{
  "n_kv_head": 1,
  "norm_eps": 1e-05,
  "tie_embeddings": true,
  "lr_head": 0.00593,
  "warmup_steps": 410,
  "seq_len": 1024,
  "doc_mask": false,
  "steps": 4010
}
Each number is 128 + 24 x the weight over its row's rms, rounded and kept within 0 to 255. Layers, rows and columns count from 0. Numbers have three digits each. The size before them is the row's rms in percent of the matrix's.

# up: layer 2 MLP up, 3072x768, rms 0.0319, rows 2698-2766, columns 192-287
# down: layer 2 MLP down (transposed), 3072x768, rms 0.0219, rows 2698-2766, columns 192-287
up2698 090:105163109140081126086121160095131132137190134192114202122090123086110116117120149138131161144078170139102116150101162134157125130107140141075148141137117062086117111120117112144101122119103131103157097125150140112135110163126135135117161169120093094130147156134145135157187107118119130117
down2698 088:162093137129137139134182075144159118105154110123157123166183126134127120090120088133146104151061142109147080122114120093121131140105154120149164141107083153129144100126099134138153127127111160140140103124136147126116135171119122122163128136105103107089119139124155135136121147101134122155
up2699 097:120112145093096131100065171144148114110105114121123147116123135128125106156120104170123150099137108159095140158137143115117073137185109130139133144144153151100104126088101143090131162120136137175082125147115110136167188103144118096131122124188128114147127149133151160107180137140129117142
down2699 096:153122074115102131101161118142114118106141128128108096123080125133096139130151195131103138144140130133152128107161125117120125115169104100092168110176175117141105118116121119127199090156168146136128134099175135112134133150130126131110134121094084171128164171151148115105114132140098133132
up2700 109:160140168093150136124094131085184134124138122119111156123162143174082139155104152088124115088168117150137166112123102126111148157177115110117110145107105111117160138106123126124133092066162101119147123138165103104158132127153134061126165112120127139143117132096121092126113122179128106121
down2700 097:104121126128121166114119123142190103069128128124115157156099134166135107118118161141159105087081112137159083121122117141087173138133135138109114147100135170110169154125146112150112091138151128097141181097125147074107132094157152127147106133182169161122112132110157121151086173122131151140
up2701 098:099123156089147119158102166125153145108089113129122143104198101119146127114119138115083138135141148163148138142132174143131139139104138123161102110160105136122158084153147130102149132146140141130105106126109119141099094159134126151150137131185131156084149171150082149127113147122172133126
down2701 104:152101163155126126129116158108105087121121163130117078107088153140141117155113111125154127167139139102102103129133072126128143100120121150146114107098163164099133116104098122149139124114115137107120122137165137142109103078144162119104114121084169176196149109115139065095111146114127124146
up2702 087:124141140101150114133079133123146165120133114173178123113141139113156158150098079157151145089132083136118128102089111114120116150102150145087145163099107119143146123095106137092124146140146166141131105127127127117144137114156149094141157123111166118089124102166135125123110145107075159200
down2702 096:158151115140145175167183110115104134128137159098129106103137147136084110113116178115137090117119140132162086134142136087096088137118143126141121125090109136106126141113121159126108092143135137109101109139147148121103133103143091145146146155127104134109128092101177176105112155111110123145
up2703 102:096126131146161131074121130115134147136153086170118133119129176118107129146114063140119115149125146135124124131163156143155110156144106130103106139099112047137132144115150138083118101137111118103123141120148072128127155175144105124103123154098081142124128132128128124139172128157115136110
down2703 102:101137134129149168152143152130144108167138175138128145101102155107097114129118142179110118122103150144178107137072138102161104112126162155127127124144124170132112101112122130127137148111115099106140129116199145091130128113128136149130129115071179103138103114127103177148126150120138109135
up2704 097:116117091128061096035155161107172084131135113069154171125100140131165099133143090130130138094140097159163106172127075121093123125136168102172107134146134098140156157121111182117131149124157154158187135121160119122133090086099101128136148078097144090143119145144124119111117112096114117120
down2704 095:131146142163114116141157129106152139168209131112164134151136146115129186141120123120156110138125118129107116101145117091144086140149127130102122123141148111097134100113137088118138125102123145125141138092098136126094140141141150103113109103141111141132155099132128110131112160134097108138
up2705 092:140131168123122125144175120095131095140164107111132179111123115122094108121137140142088150119058112125082159143123121128100153148114141166175085133165110137087129163174099140118059137111137177150129123090128122069135141198114183135128164131115148119105136118163108138122125177135126128123
down2705 103:100100149139102103138120116119128104126131108114142108122134162125136117117109143125123153101121136175167126145117088102146123140117097154149184162139097095128145102140137106114118138100114122115159082134134069137076125124158079096131135122137152157138112170126142158160117115124141103170
up2706 107:105113108128143143128129129149117131125107112128166111087127124146127123161146115179118112121114078151131095160144102124108138144142109109121134144114101110124091127149107114126114147138110147116094181121095135128146130133135151128132110140117110156121127150115121144112149114134095083183
down2706 115:134118160140106113129129158102116124107096131117124173123125137153165139132103108112122127112155110112133128131114126132105142113152135103096122144149115121157139136118133102117119134137118097117145158140128140145135129116155138158137149130136115124102132098148184125095115113110087160131
up2707 096:122135149107156095113123097111123103137083144099108144085082136168109148122145062119094153144166147187126127143107111114164093154089109169090117118119100126190135128120129129123144146099098116135144156107125125151194104120125137149125158161102149120115119153135157114106148106159114106120
down2707 094:169071104134129127159147126125135146138150111193165098128084178198099129080088168098163148165107161154145106111117165163107109087163110137111131138116096129145132131114131141150143104131082095097117091119142161141119086102145167127129098138131135126147103161111137119180134116104136140147
up2708 105:103138130114156092117099109096160121134127126160108144112095116124124136110108109158112104131087110125139122125141094134107148157100188107175107161168141150115135178127121128125096105122139155139104131073097143115144190172130159124129148140137115153088141143152147115140143128085092151165
down2708 095:172137119121112133122127089114172143181124171143136136157153130111148177157099124141112151091082119100145133142106111153093153150082095092187120142151095148124188124105146137099129120115165125126124141129144098132100168116144106126153143104135155147070143088147191103118120166141137146108
up2709 096:132156126169129135111086118115100134134135141129147128121123148130130132095121109104118154132136088123143131139122155150154137137121128139095136132184160103162084124131126113146127090139103127105119127122124136147099137122141138078108095138129134120126114150113157122150137108147150114129
down2709 100:135062123119134139137098076139172098085133139122165160138209083116106110141143159153140071143127098123168102148160115141137089138147175126127163105128105105123125131113124106124074149086162114136115173132153094133158081136140112187131158131110098141127090146125217128085152149119075078086
up2710 100:088141137114136146140107121139153121138125124076103138154122112136156144104122116139107125100112119121120143150132080153125112152112100131091097139117110128112129156107170176116164123063107131134143124126095129109114147135137131084124144098087119118121149123120138136126170133164086088120
down2710 095:162115145142137102121121117119115138129133091127124164125131157122141088113127100149111183186095155123125165122131119166123150112137155110147141137123138119121109095199102121149104141132125127138187110103183128122112108141127113120145128155128131126174112134133150126139108169117172133129
up2711 099:123122213082144120131155147117160134140128128125135136160119137172090160181136103150126149142165110117132154146123123094127090141102081104149181163079055079163117112103150153169115120144090135144125124125147089144128137119122109087152111129105100147156057144142098157147152131157128115151
down2711 079:116149131146158118093142104105127135137076122161083084128101124140155111134128178091111126142160124160142118179126104097108138105132168140129143077131147116150149087113126137123096167145192113127131095111140121137148152114102145148103156090116129154131137147123164106142128113081113102093
up2712 100:132112104156124093114146151080122110118151121104107114123141115087096109119123105124112171115106152132132113127114116126123128155143129145130117142086076127089149183119139178142122113163130111157074146113098096140152145175110114142122169127164144148104104144121126111125147143134119137063
down2712 091:139105157137144143162131125126132126094139119151099141151147127154150101141135154099132106135104113153129119125148141130142120134119144122169139134117153106144124112135128111155124146131143113096177101107121150135102089129121135088128097091095118098164142148128144079140144112119162130130
up2713 114:117166105136137086118076128087163122112145116139083123108127111142137145113125122169111160127107120154118126155108098140094122146109127146090111115168105135138096158117088149127135104128168122150040140110112125161165123132154139137164132071093118138132150100176113130083120084128144142130
down2713 130:144095114113116144141079131118108109126150120155087141110126103151121134098094125124153156137136133160128167119105117163092161140108169139111094107145132177149117115097087101100110054118159120116160089101133119144110095164118147098131149085127141107157122131186103106098112119127121165132
up2714 100:120174152125129103130137157141133087143155102117152114126128167146137101105154152125100134131142126167126136155130094177134144128103136111128152177074092132144110139136143107172157074177141147097136132064139164160124102089111142121116129114103148113148089112127141107163104137081110120121
down2714 099:157151115143152115152091103150105156139145198116154125135133174142119140107136159128156129113175160204117144087147113111140130137111121106164133113154124092128089127154159140083132143099117149091129135123137132162099161123113149121146077168061126102098160152112164129145127125122129159139
up2715 102:130104121146102140132134137161139138109124131092102093105137110119134114103144102130111112174132113131155160124117129116145151176135148099097098125101082099162131133102069105138169116109156123165126169088130151121120119104132100123175127135107144124102067152169128076149131078157144150161
down2715 103:096125104125107130117142124154116145132096131177120083111155160165127117089151182165120111151127114157144129122104107066143141124065105134120136146122115108140163109124164098150152154144095112158135124150110170178114122143155098134112134155087089104172108101150125097164166127145101132142
up2716 108:065142123144120157134164150090208175145168152119160158081126154126154113129116106116090137138125077098097088142117151124129141163094089107165130142095092129143144126084158158143138126125136092123142128109145125053112102145105100161136143099096112136108116123137097092124132122123092125200
down2716 100:121127097122126160135137104134134194148145139109128121097131127122117093114111093134171113114140099109117160135155086129097127140122118117144114126152125160136138079090126108126132130148143134138135143118117106149128085152143126155129096128135109159134134118111131130173106102095121145145
up2717 109:119094134110153099132145117082131116137139098119153148095137122142096138133162146114096110121127170104104096168141167151165142127147100142165116114169105166151131135124144188163103187110117102124118132129076132125128085118118137128149128131118183131125098130152103102139141106140107096111
down2717 105:153089200114159126145112145136128119141119120175155065095167126168146151112118127110127162069123144100166133119108144081154112131139132119148097110140103131136127103124115105178137156136111121108151155190146159163105118086118142133081114127089092134126109139107182136140121071138117103092
up2718 115:140147105151113117141147170157158115145155144129136146120142151130145083110140085158130142154156107137108083093118109150143141102123134125132109111122113123144132138079150124141146089131115108138156116120107118142159116148116080126127128138125119087135146125137087085146135116126149118117
down2718 129:123110130114107150132084103131126167137117122152121110096120169130168092098115084124106126121137081103199100159116131161149134146139133110117121130143125156135133103097120088137125111164110122129095124110114119135126134092108130155100121160140159116121171138115166181119181141122108092133
up2719 101:121097153051139091154126129096143143097120128116170137150145116103098091124126118125131117082144072129128130132117145142124134153103073097150179153144118117146149141146128122143091136119139113139135150143102088125151131156128090123125173109160168149130138146112106080124125140122148114139
down2719 104:085102126145094103147124119129122110139120096107140107135162141132186086122151140110140131115099096145127102157134144120146152109137143099125120113173120122138143107144154141126168159146128137099133125151110135105136121150144176156082119138134155137134149111106149139109161133103144134178
up2720 087:097112196102131114094158120136113139179148129088076124147147147134130132111123154115110169064081135139140145118139180148133106142130131110137123103136113129115131153162105177135136177113149147140124080088113067082130151097105105156118135105134139124125147166119078145147101154111133107151
down2720 098:178124099139149107170120137122102110112109094113137151152131128124161113155123146128133121151152113166126125161110138078119065138151133135164129123124143140106146107131078124145139090113142144156143127151105098166192099157128121106150111147100114119144115074129130126084107114135144116084
up2721 106:143107125145149083136101144136111102098113106105109130144131118147147077107106104147097143119142077144144150152122100143151104140178151126088152114128099151100120103141102106145143113096145130115132174123122143040133075120119112099133116109118111131136109156159141141136121118098115109150
down2721 127:139110114117132133159142098121121113126098119111123120110087137133175131121150132074119113108121083101121141077136137145125138094101156128122143116137121098144124137117142114115162056120161154140124120129177089136121141075183165140126157116127174149168129127129143090093129139113122138148
up2722 102:090154122133075121154124118139146150152153123110120188138143126103110147121151120069100121139160112151070120109110092128089156129116103100142084121116117149136093116117140155124154112145099129143111163087153119166137130151145103176119199116118099102151098152133124134125106106106152128155
down2722 106:095111100111139134144155182151114106145106142112157137133139141146140127143096176084156121109104084135098110139158124157112131188150104156147155106154116146127119127121164080126142146045123201127061206132093140126140111122131168096128112078087149089124157123128128161099163136105156127108
up2723 092:139129133149133124157125119109138073158107163121117115055100144133114065184092157186103150106128104124092153134131156141116120129172158155130116143187127134126151117117122092115110135140142164151096114076132107133161106161125131115172083119144171127133151182096122128107115129080144084119
down2723 095:162153150127154111150077125107121141153138101126129137116114148127136102107103105056107103117107102095161128141137120165135117138118145148148141107139131131111114132131178127132158085159164104171106089129144156116133133116139115123130096101139125125112124138139128125159135157155113127117
up2724 103:152115092160142127131110140096134112101161096185111186130111137154102104142119141136102143094168086146164178156168104099151129135171072164121103113148162141105111158108125119130130133109154144165157119116094076126144163170149120094139138118146145132123108137116141144125148128147086095142
down2724 092:145133077113155094133136114159128173159124095104153165102079113128155131094103125109109135121097135119126132147162103150142131153110106083128189135128125109129106141115140126094143106096109148130160097123150141118157110126141090125118108094155115160143118125111163121161102164124129173140
up2725 103:147105146145135117128105131087098129162136131136132188105143163184100120173122095088096135098178102110151158120100091128123109117151124132116136173157154123162148108116150122132132092115116113140160164107109141160104114122111075137117144092152112157106144126084148106105117156123093121110
down2725 087:143136113134157172083124160104118105123116092095139105123099131154169087100095164136161099143137122163106093168154111143121137102124159147089157100128119133148100099181131129131146155111116100115085108175159122147138132113113107111116114145132110130095139133097147157128123128161144132134
up2726 089:117084141108102131133133106124126118132122125123107123126111141095133101121131138118119123171095107162131151105136159125133124132121141120202147134106170121111128141131117141140137130170130173133131117083122104066134125133135102150166168152181124139147125111145166088107122161109136155146
down2726 110:137137144119116146108124133117116117135133148160133144137150152123152097113123095109131165113150095126159142130135119158150123126119097131089128124109099127141164101126149125169093159092083075115148137193130123091154098139135112081121128154192132101103143117100111144159103095164125104126
up2727 101:107157131096132166136136154097111110144159114122150112101126151107117119147121117118124117162120112155058099118136155113131163140167094104169124129150124116137122112130140163116121220129136093160159151119112118130100114119117118103139149124121142161184113176118104116150114134092144121190
down2727 097:164091092143109123106115136160139184146131148142108147093100105105123105129128149134109138057155080145161141151133129081153071160106169127148117147078146145136155128134135097182131088098100120088131153175097101133098117206140168139170128150107104112162102125133127140114173123073148119100
up2728 108:094140129101134117067104096068112106124132089127148147151133150157118148128070135098083150118146116136126217155130149145084222132093151138149133118092151121148127131129140139075123123066110105200137138120157086143109110138147130154112127117151111145120118143122131126107125136124132094114
down2728 086:130111053115109133096080114135116120133136145083128164131119133109150152138068108122159077186107130118123126147114172104077105113136121124173120149119127116117145152115109105145107092114099100108157105132168115135158096139161122124171141084143161125136116093071116154121138116139150096138
up2729 104:134154104155148110106120131105151119129121131132138087066169147146090110167100154134134140158138106119062148105149121110124105131103136105149177150164101140166156116081116127137145096144132138120129114098123147114139085177109118166143123099120160158131094133108068136161121110123152116128
down2729 088:132152134159130142116103162123114162135154163150109102138113150060142121158141126110114133137145109116135121143080143157125174107147132156143079112155147138192100153075144137149124169160115156112149157179086090165146097141123159136184158139161106109121123138121106118116134142114102143102
up2730 088:128125136147135094174171142139118141139101080148133118128080132123083142148131102135120150108149092123125120114122104112141153129122120124132153158151112149124142180121134151133124119159135104130068127145127088102147142134175138124140145152155131155135146135129092152112108144174155129147
down2730 084:140151143109139087147114177124108129101112099154150164091096107141118116134115083129116116101139121131125146124119118157152132137143130095157105177072113151151145120126170127116139128123116128126115178151100150132136123141140125111139113161083090117112161144105122099150079152140143097110
up2731 116:118090113136096132144083115094118087110153126124093116102168127093130107138148096120124115104157070118086146177138125091135137137163133153114120137133118117104138139143132137134142151129106146177106150127126127148106146121123088135173130138138128112117124110161148122113099080144105158180
down2731 113:154133127131063143124121113130144079115134150116167162151116153170124121169144134129107138150113118145134115152146148150168151128129113158110117105144139122091111118172122114133117157151104093145092172119093125130124141124128130139176112133133134126135088123142114154139136144121136152156
up2732 105:103159125140105096118137110115144114183098126133090133123092161187145117138131118137130119070143146127157140152126127155146140135087149150173124172166120051134148123136135114097147159087155137133097120110148120138146121092125080158128126103116154148118127164142126099116124115166145138119
down2732 118:100140135157115168154101101146144160136103094118090175134086118159158116115142146126154132137119117111106124155132095131077111118107160098106151124157107133122152144102122096144146103136110138094092115168097164176135126123108098151090133119123098161145110133105124119114134114108137127120
up2733 103:160159125103091063148128163028130078138120139094109149123132174144137155112143133146063154117103134100136186144108121107110101104130135096138146144116126162153162128094120135093138137090132100139132142106133107124158135142103146091134100099116114115122122163138078128134129136120150138116
down2733 097:111114127119168118105117167167148163142133171183087133132116164095142107113116139117182142134154118142179100131164111126140135131183118123122159121153148130135116119123160159152097112122128128118147119173119118139123101157112098143125120142151092146089163118110120172151103142140161147095
up2734 088:160084135104136160149173145100122113130100123147116111143120130132080111128135092162103117144103108120125118128100161108118092157114149136143154203136083107114131129106131138121101134144107090135172116138076112127094126119160118127151125120104120141135089112111147163121149118132123106102
down2734 088:103146147112132176148162129127147101105148100145111113117117101141098139157129126140149156136129111099106126115087117113161108122116150087124140122111135063129180087101073179133133124146095118135127130129139137178143101096117120160140117168083161085150148145121117132099081128147142081087
up2735 107:127123161097153101153139140095114111170145111141120123102150121146127111121148113143118153101127126157057090172144114122106158117141126143140146150151109113153152117109124131106137133106171089128154103083096147156141094127154109113139132108094140185145129094151124110104130138137113128161
down2735 117:134124196103138127152162112127094159124143102120144096120106135138134085162129131090114146173135129159119125114151113128099146103138172093143144155124138117138131129121117154139146150158155142084192136117132156132155119106125136183077123145117174128156117127148116115146094104132151132135
up2736 097:118118134152096098101107148149141108131113117097135147086170150124121129121154080103100137146152105148148128153121107139151065136082165116139105111120146128145125156152100168149182137140131090171066141144106120140118160106176106138159169105138141092100158124136103146087118142163159106154
down2736 093:108074139110118138110135158123099120139119175122141117189126116117092129145168144144126143099125093143060120137149118151100145148130099131171135145174124142128115118127147156135160165120137142098143156117151135095149110129133131121142121132147127108147135149143117107151147112103102131161
up2737 101:104157115125174120100141123149141112111142137114089112099140111174132104119131137105119153115131158116100145100152111127139143112108124150159130132170116143111133164123100142158138168112153100114135169093104141112167086154140115139136129103141120180149157127143099067113117140163161123171
down2737 094:173141155134162093158135150106117137092147092148097086115077118138135128128092140117112144127106120106129147130139090137059100131142089173132115093133107139121121126128099103117133095122113122093149134120140146120114111147127119139117132151134192135113105133138159084099115125113114183079
up2738 093:127146128129128136169103096142152160133119123143150149141126154137134137153111154135115146134140098134124144140180094150116139157132133060127102084178122120101157128102084122164138120121150164141156133095137153127118138146102099096162117138096153136162138135120137124134121081116086163172
down2738 098:138136112114166144156095093151124165119117109127105085114140140075120135156115093116128091128145119116090108122145088125120144186102153134100152120128133149101153125118126140142124140139134132134089123063163149144146135087153129124157119152077122197139130121107116173112145117132143121163
up2739 097:112127175129113142137090101137173145154089134092131145149144142150141148138152097165130133127084126141139108129108112107136096092115138145106128195122080100123123165080117150121090119105118090138125154121115146133169183072129112127109105086122109126091149147160209107118143083121065115124
down2739 095:172175104163129149124155141111081162079107170113134154137115123127147104109108113140111138165158155111115115107144102131120116146140095128096149133142134096110159112127180110126084115146130097123147141161095143150114112137153143125126137081127125126131101129131105138125135176155148105172
up2740 106:131152190081128103168129162129138131137177132135123122119158125131122123130116143155128135137104109097110150110114103166144109141111149116156150124120099144130147135125122113135135101118119159175076126101117123147129114135165182135141103116137124141133142172117164149100126125082117121167
down2740 102:179144091121137171138084091119154108074143119093111143157135106119148124137167115094109150118152131122146140091149132122174119121120122097071129084121142110133120119138083151128117111087046155124133132125138123147117148145130118125111164153118137135129153162134121091106131133118127145114
up2741 109:119142117078115119170128110108137136150175097116138097107165141137126132161123112150114160166094141113159110127180102159158178144120144105135126139161092151114135173126128185146143114140149122114131172121147107099139100128101119121100127122149148159124110151101130102129159115148097107119
down2741 120:148115105099096164139133125135118167136101106113096157162106108105061134131134155132134115079154159133135139128098138148184144126125118128130120142127131141160128122128144119075129128105118089102144121164124110128136146138124110106121128180115127112157120132144136151144124110114121187124
up2742 106:179143138151096109114093144096138158113104096135094142124122147106101133130100109199083159098087135132134154099144145132121141144089118159090167141129110081119162131099087117113163151133126127127105091110105148109118124121160176119154146097115123150098100177142146100114129128098124112113
down2742 093:148138128134130094097138117153116100136129131152165182119125134101105134100090107124144101129090125105174139131121114100121089117148140103147142137164154154115136125100098052157117127141095126145155103076117105139100108153104191138111164196141123128139128138119094140092137144090138124132
up2743 103:122114108134114119111188193133116124139161121142111136162105150140117146114131133193094125120113138148154104154129138181160116158120134115138203148129110106142172135120118108129098129083090140107130142128151112098103103133116125090124109091133173157105088149178097093172121151139050144150
down2743 094:133137130116164140099138153121126096108132134068095079177121102166122131148109145154132121151166115141130142147152085113129119138151116116168136162110102096137087132113141133128168136110094146143094143104150110158119145123108117111102132155138130130102098144122132129085117141132159110148
up2744 113:111119101115122141143142147147116136130125113119140167134110150145093126150112130112152129155130121149153146129105147157155164146177138118117150125132113126121157104132146142116095169087190091104108135075134111131101129119102162130148155104116123107111162165127161124146118108118121090109
down2744 115:099125087152170118123120151140139092107144096167155098160145116112105117170166146163115128141077095149104134129153140100133095128188127127138120125135160156107116143143142126106099153146139136141129153118119108154124102117125151123145169172125126120153114134137110149103126125130142125175
up2745 116:142074161097132140094129117120147156116128114140142152112151146130091088136096101130107092125136096119073155138125174172124171151145131136126080141154170118123154152128098111155098145106110092140177153143043129120134123099133134155115114102109150115149091137141097109116203091120126127090
down2745 122:135156155150117091122170152139174122121120147141130140126140097155093165132119158133106116153117180152099128114080126145115144157111141135151120167157095142131088085089128127163135098130096129115124106097099129115141101081132157138134073074119094084118100133092114159130142161079122140128
up2746 103:134128114145104122136124124102122115127121134091073131115128124141084110109145094124145162119104135143135156106158117139174130128120128105127131121086120138137103151122100134100149123118169110143143154152093101135125175101121097131118154110115130123141090146112108087121139147102168138113
down2746 106:137104140106117072097146150099156080077121146141151085137161122113143123140156155122137155142131131152126147127113137126090096140162108089133131155096081162176070090164129137144195180111107110114141145124095104141100134104141137109116104151126142122121135142180132096082132156124138118127
up2747 111:138139138126115138127136137098143144092133079119097123105122136126146138141129150163109162096103097113092124161151118143129118149097126139103102142136120107117156116111070166149124142086127129118126185122112131160139063120150161148167122113124094130126137149134143130142160140141072102119
down2747 107:129101134095123124125134118118166149111153146148140121116109124090094104106163111157120141081130165126093110146097102167151132105120151105137113127162157123139104117191103086116148158111135113137126110122111131107105116120146141168108147098121123151115108082133118131140127109185137141154
up2748 089:099108129109083157159132132156122124149109125101167128095183128152139125138167130100091099128152103167091123155112185119155157151123131159102151147116181142085090115135120116144130130104085109124072116102085119120170104100163117150185126144133159144119121137171157133150088114172141109173
down2748 105:123120156127126086085121134102138098122134131113107127131106112076166178125124078110114156145111121113167130137105091150089113151167148110185091099156126105147145099106121149145133147140128135160187149119137127132083101125119142142109136122097102112111089130105114108124128193115098130113
up2749 103:119110110137131123111091147089147068115173081115119116119102119152124152138137146153089095128124151169119114157169094113179121114150140131114101119133141114087122151137110113121064172108139053116120116111146139148136080151116136140111133100143124138144109139160119121148120137120143088151
down2749 094:161150137127117099124170162160138171153165127126133157160115123101118095056181096095170155096124152144153130118128150122122138096105132126102149135138119164162138093102149120141135088089112180073144087152163162137160132112140132148112180066108159146170159140120095131136152112154145137159
up2750 115:141154148069123106165139173097131090127143144100148145121147094118103128159084108096123117080183117129130168132104165128140139161166120155117131134117145127156113108139114125105126155092124154160160168102067098123147094126115139134123128089117152130141091184140080090136134126172179111157
down2750 117:153153149119108111125144180126142162090171105082136131111173164133162133136138090127134110136153165185147085116139152079110164104120142161140126103110151108131149156139161132154154148118111158151139090105129153169125171118126139085083145163103123137146134133128128139121114154145148114158
up2751 093:051148151140129144098154143163118114120097143122141117114156148124093099117099168138085119143125122095113115122101123131103140167113156151150091131130138109122173164136094117144142123102158166144142151124135069106160122129121122095120144119109136146135126159123101138143177166121121135114
down2751 092:162139133140135112136155156070103114077158120137107112147143152105146136113163105126129115129085119130129109123138122122134145130107088105088145136122102140111149123100103166110147106177143111119121120115117160075146119152116091124099122148160124146130126150141123149123095133151154128114
up2752 116:147160132135184090152111120116158097123153117152078119111122126110146109101126111114111137127123106132114131129125162129168141100191136126121119128142159126106149155148128107105136139150158132095089197136135078148140118120128090084133110122127132139151145170131133098114114078098182117147
down2752 108:124123114127098149105077106123112132164140067087108066110096128116116140155143119134124167106154062125157143120121139132141108107104123078126142122155151143118098124151107135095138110124160112136103135117132139144168170112124117127081145081139130132120163158146139152112100112143167148131
up2753 103:067163141108093068129105165141144116174132100149115145117104141132109141109095088137118102114154116148087150180153114137101130154060124129078138153145117111085180144107126140141108142175122150134126160109103113168115152115167121126144113128121119119151111125117127101130146127103091156110
down2753 116:111129164148123123127111143136156101131141146105136147173142146137093115151145165128093110147132129122094100146190114149159150106114124148120102078116140173096144136108158089172084161146147153104138145119111117134129108151106137064135116106124076108104110091143146145122101098147105128123
up2754 107:109107157173151100074099117111145127103138128179140100115127118121124145166109134184112146073118125134122102138127084122138105136140133167092140129096122117135137144138095132150127142100136129171132144100117159143158103147130108153146182113183136158128113117132149127185129113125139070126
down2754 088:126143146143122139154119140130135098119160114140162150153082130155126146101165151140159128121120152122137176084143173090109152141112137085150119133100112126105129164142109121145169139128164139157112152173127190126118108125098121088070168163135111120110087113100111135148136090118176152105
up2755 083:100122103085100114108116145132146124146163146117097150133176144150132138134061145116147148096103118122100177159123123127160142100106136120141121148151177131129123159117128182142129158128153148133111160126139129076113105080193158103141151075128146138136109129134110115080131140097133141147
down2755 105:141129139135134126122141103122116109090132185132166103125136130079128141151139111089126142147146157141155122085146162099114142138129130179201148105100102130112139116120147126149098092102084132129145156140145157140098153119111107157139165122146129082099120143127126155134096100134147105100
up2756 078:132115145128129106092106092131143110132133132127135147092118120131126134137132083129124114100133087137098130134141131116098099139118143149132107143138194132117149179131129132137137159131161141157120104103133120114110147120147092160179159121139133117122125130124136125096144094090111161193
down2756 089:133137149144138180176105152113101146110106127085141130111132134139173129170136151109089159150131153093163140132164138160174155179127116093141160133111100095129136073097092134167150137114134110106089172132125132121120114132139141055106075131125108172099124179141087127166147166117148134099
up2757 102:107151168097166122123145132131116120154173150171119102123132181114107114140127183099121162117120126147141101107181141127158148169158096101136147162191104086164117139130134138124097109141134120095065106128152109130146116099139131126127125146115150201140131128108112137147106163124151106133
down2757 109:090123128069110148168156105118118117095100106130171158080148135137085116149088128092099137104143156147141154162112158142142143102122110107091095116161122149126115105121126100088143123119105147131139160146102131137169103142172141093112115127179110147115120094102140136137132151130107089101
up2758 099:112133110124150142128065142122156106168095081090134146136106126169080151152144128138135139110115130165106130144145136125112130161165124191144143116118136132078090108127123078159096131100118116133148090110075120136124145174123127113152103102150106163124126111115150133129133113113132124162
down2758 100:143138140132123165107120112152123142116144123148156146113191157144117138123149132097172093208107130144103161133119160110076094124140172125157102104138133125134115108120109153098147144134154164091119130155130125119138127119127151128115159126116098108121079097136116135134133150104160117101
up2759 103:157104174088109145079130132151121131145137134130125130142112147145140155147149162101137111136118117130138161147137127114118131127138141125130134138148021126118159125131106149107111091113130118112132132121090147125114132139194102120129138111126079118110093106154143110162123088128129126155
down2759 097:121098116142126129127137138125131083104118158102138098135142133135124094146175156174141138133167108156082137143116071149131150139128138149134114142119104132119146102149133134120120146131127164114145114133099122155160114154129104146130160113121153113129114116079118146122131107163134142124
up2760 086:104115153109158125139094139136109192156108124187103155129154141143141120125083144131142129102193154107089125126123121133121143154126143127148154147086119105143171094087130168102165136112168145079083125119145087147111154132152111113138132095139111152120117105139123147156142123145157134111
down2760 083:121132136102112103124107147130136083106146153059136144138144142104136174169120110125113123163095104137150110115102131113125114107101120117103087135194125169127116104174117103143133155106109121111151156133111145159118114139155155132128129088164108095127121139135139155116123102100116127119
up2761 114:117134187139146101133122182152204116131115076151119167099120131161109166091098087118125158127093116093117152179157115146114137138136149091177125150148114121075125133108103148126121167131158103139112131128136129144157139150172153131124114099085101137155159153138130123111117147153168092101
down2761 120:143128136142175120134110145099132106142136120128110160131143116137140123127150143099109113125172172143111145101069135179153155129160142149127161141112128140128147113103140132104114092143107125143104132091149111130132159146129072171142140106137118103155119138138121126159129126164146139075
up2762 099:099098128085164140102096110101090150177107109094146141109202116153110108150125107079092117133116127123075140093137149129078204110131093140097129104125135114128180123118112094120149152110120156147161136126104129119135145143128112148148134138144147123100099156108134127137133114111142094142
down2762 096:127162106144114095135143116127119156116119153095127102154117149147096093122134139131158147100171155161125168120119127133112125112126129089130152103149126155145125056108095147109166146140144143172053110115160120113175136094136132158136133155093172098146093130137119135141141111123139146098
up2763 102:112134146082138123131141165101152095122159087152081173118177128097122146110123137064123166101160149119099126122170134153121122136120158077143111138145149140158159139104111125112153124108238102108133134121133131149120114146130108091120160122164156134101091132153102088108141142116151125137
down2763 125:152100143154122134189093133145141125134149165140131154149129089133159132140128163151106137115114141132130115113113134104146100096121159126104180141121159147118106161119113135088107125111137173121124118120122164119147126123111105110097132075150129104058121161138122118109104157165128107136
up2764 107:125132121113144102138115129092156121145139120178121142121135115126096084129122138102111121106155129131136180130108113143129111129145145111154126126127178138103164130085122111101129106116222123109106147157115074168149144093125107107139116082150120144080109135169159119127106080105104094123
down2764 105:130119103148127139130105142144128108152101076140134100104104128113121114163170120138133179153147092115104108133141106136120149122134150126123114110105148145109150101154127144102133127110118165126130145126135131131156104102138107127065129151145137106109126160102158127081091114118176128140
up2765 095:126115127177133084143112136124143112167112126136155163102114135120089123117102084148138130121130125136127149145129134167114118140160131118125123146130138134083102098137134123113141163142110067114113107124169108148120119100160102136119128134142156114123156141095169143124114175116120132129
down2765 092:134127190110101094128129162151146097129156104147129117129145143124121121152129123110138103147129135105164121125139202150111137105092180112129136121136142140106149146141139098131166126139117148117163148113110128143129113092124119132113131127072108111138106173166052145146075148127134124111
up2766 106:127169108105149093145135105144120130134121150167139144114121110203142088126101133155136123148168089123120164121132133126137170143133173134107176112158142142103158141133106094152168140133161090139138148123132089114124132150137137094157113124089150177123118149129130071148123117126125152146
down2766 110:101132132120130133167146094113126079079180152128153103113107099110130110143152146142135141133151144129132146122123065160124119123161130113126159117128148130131149153103133149157155121135099129144099138147130127136136111094099102167121138097121152153110124140122152081088147138138116141096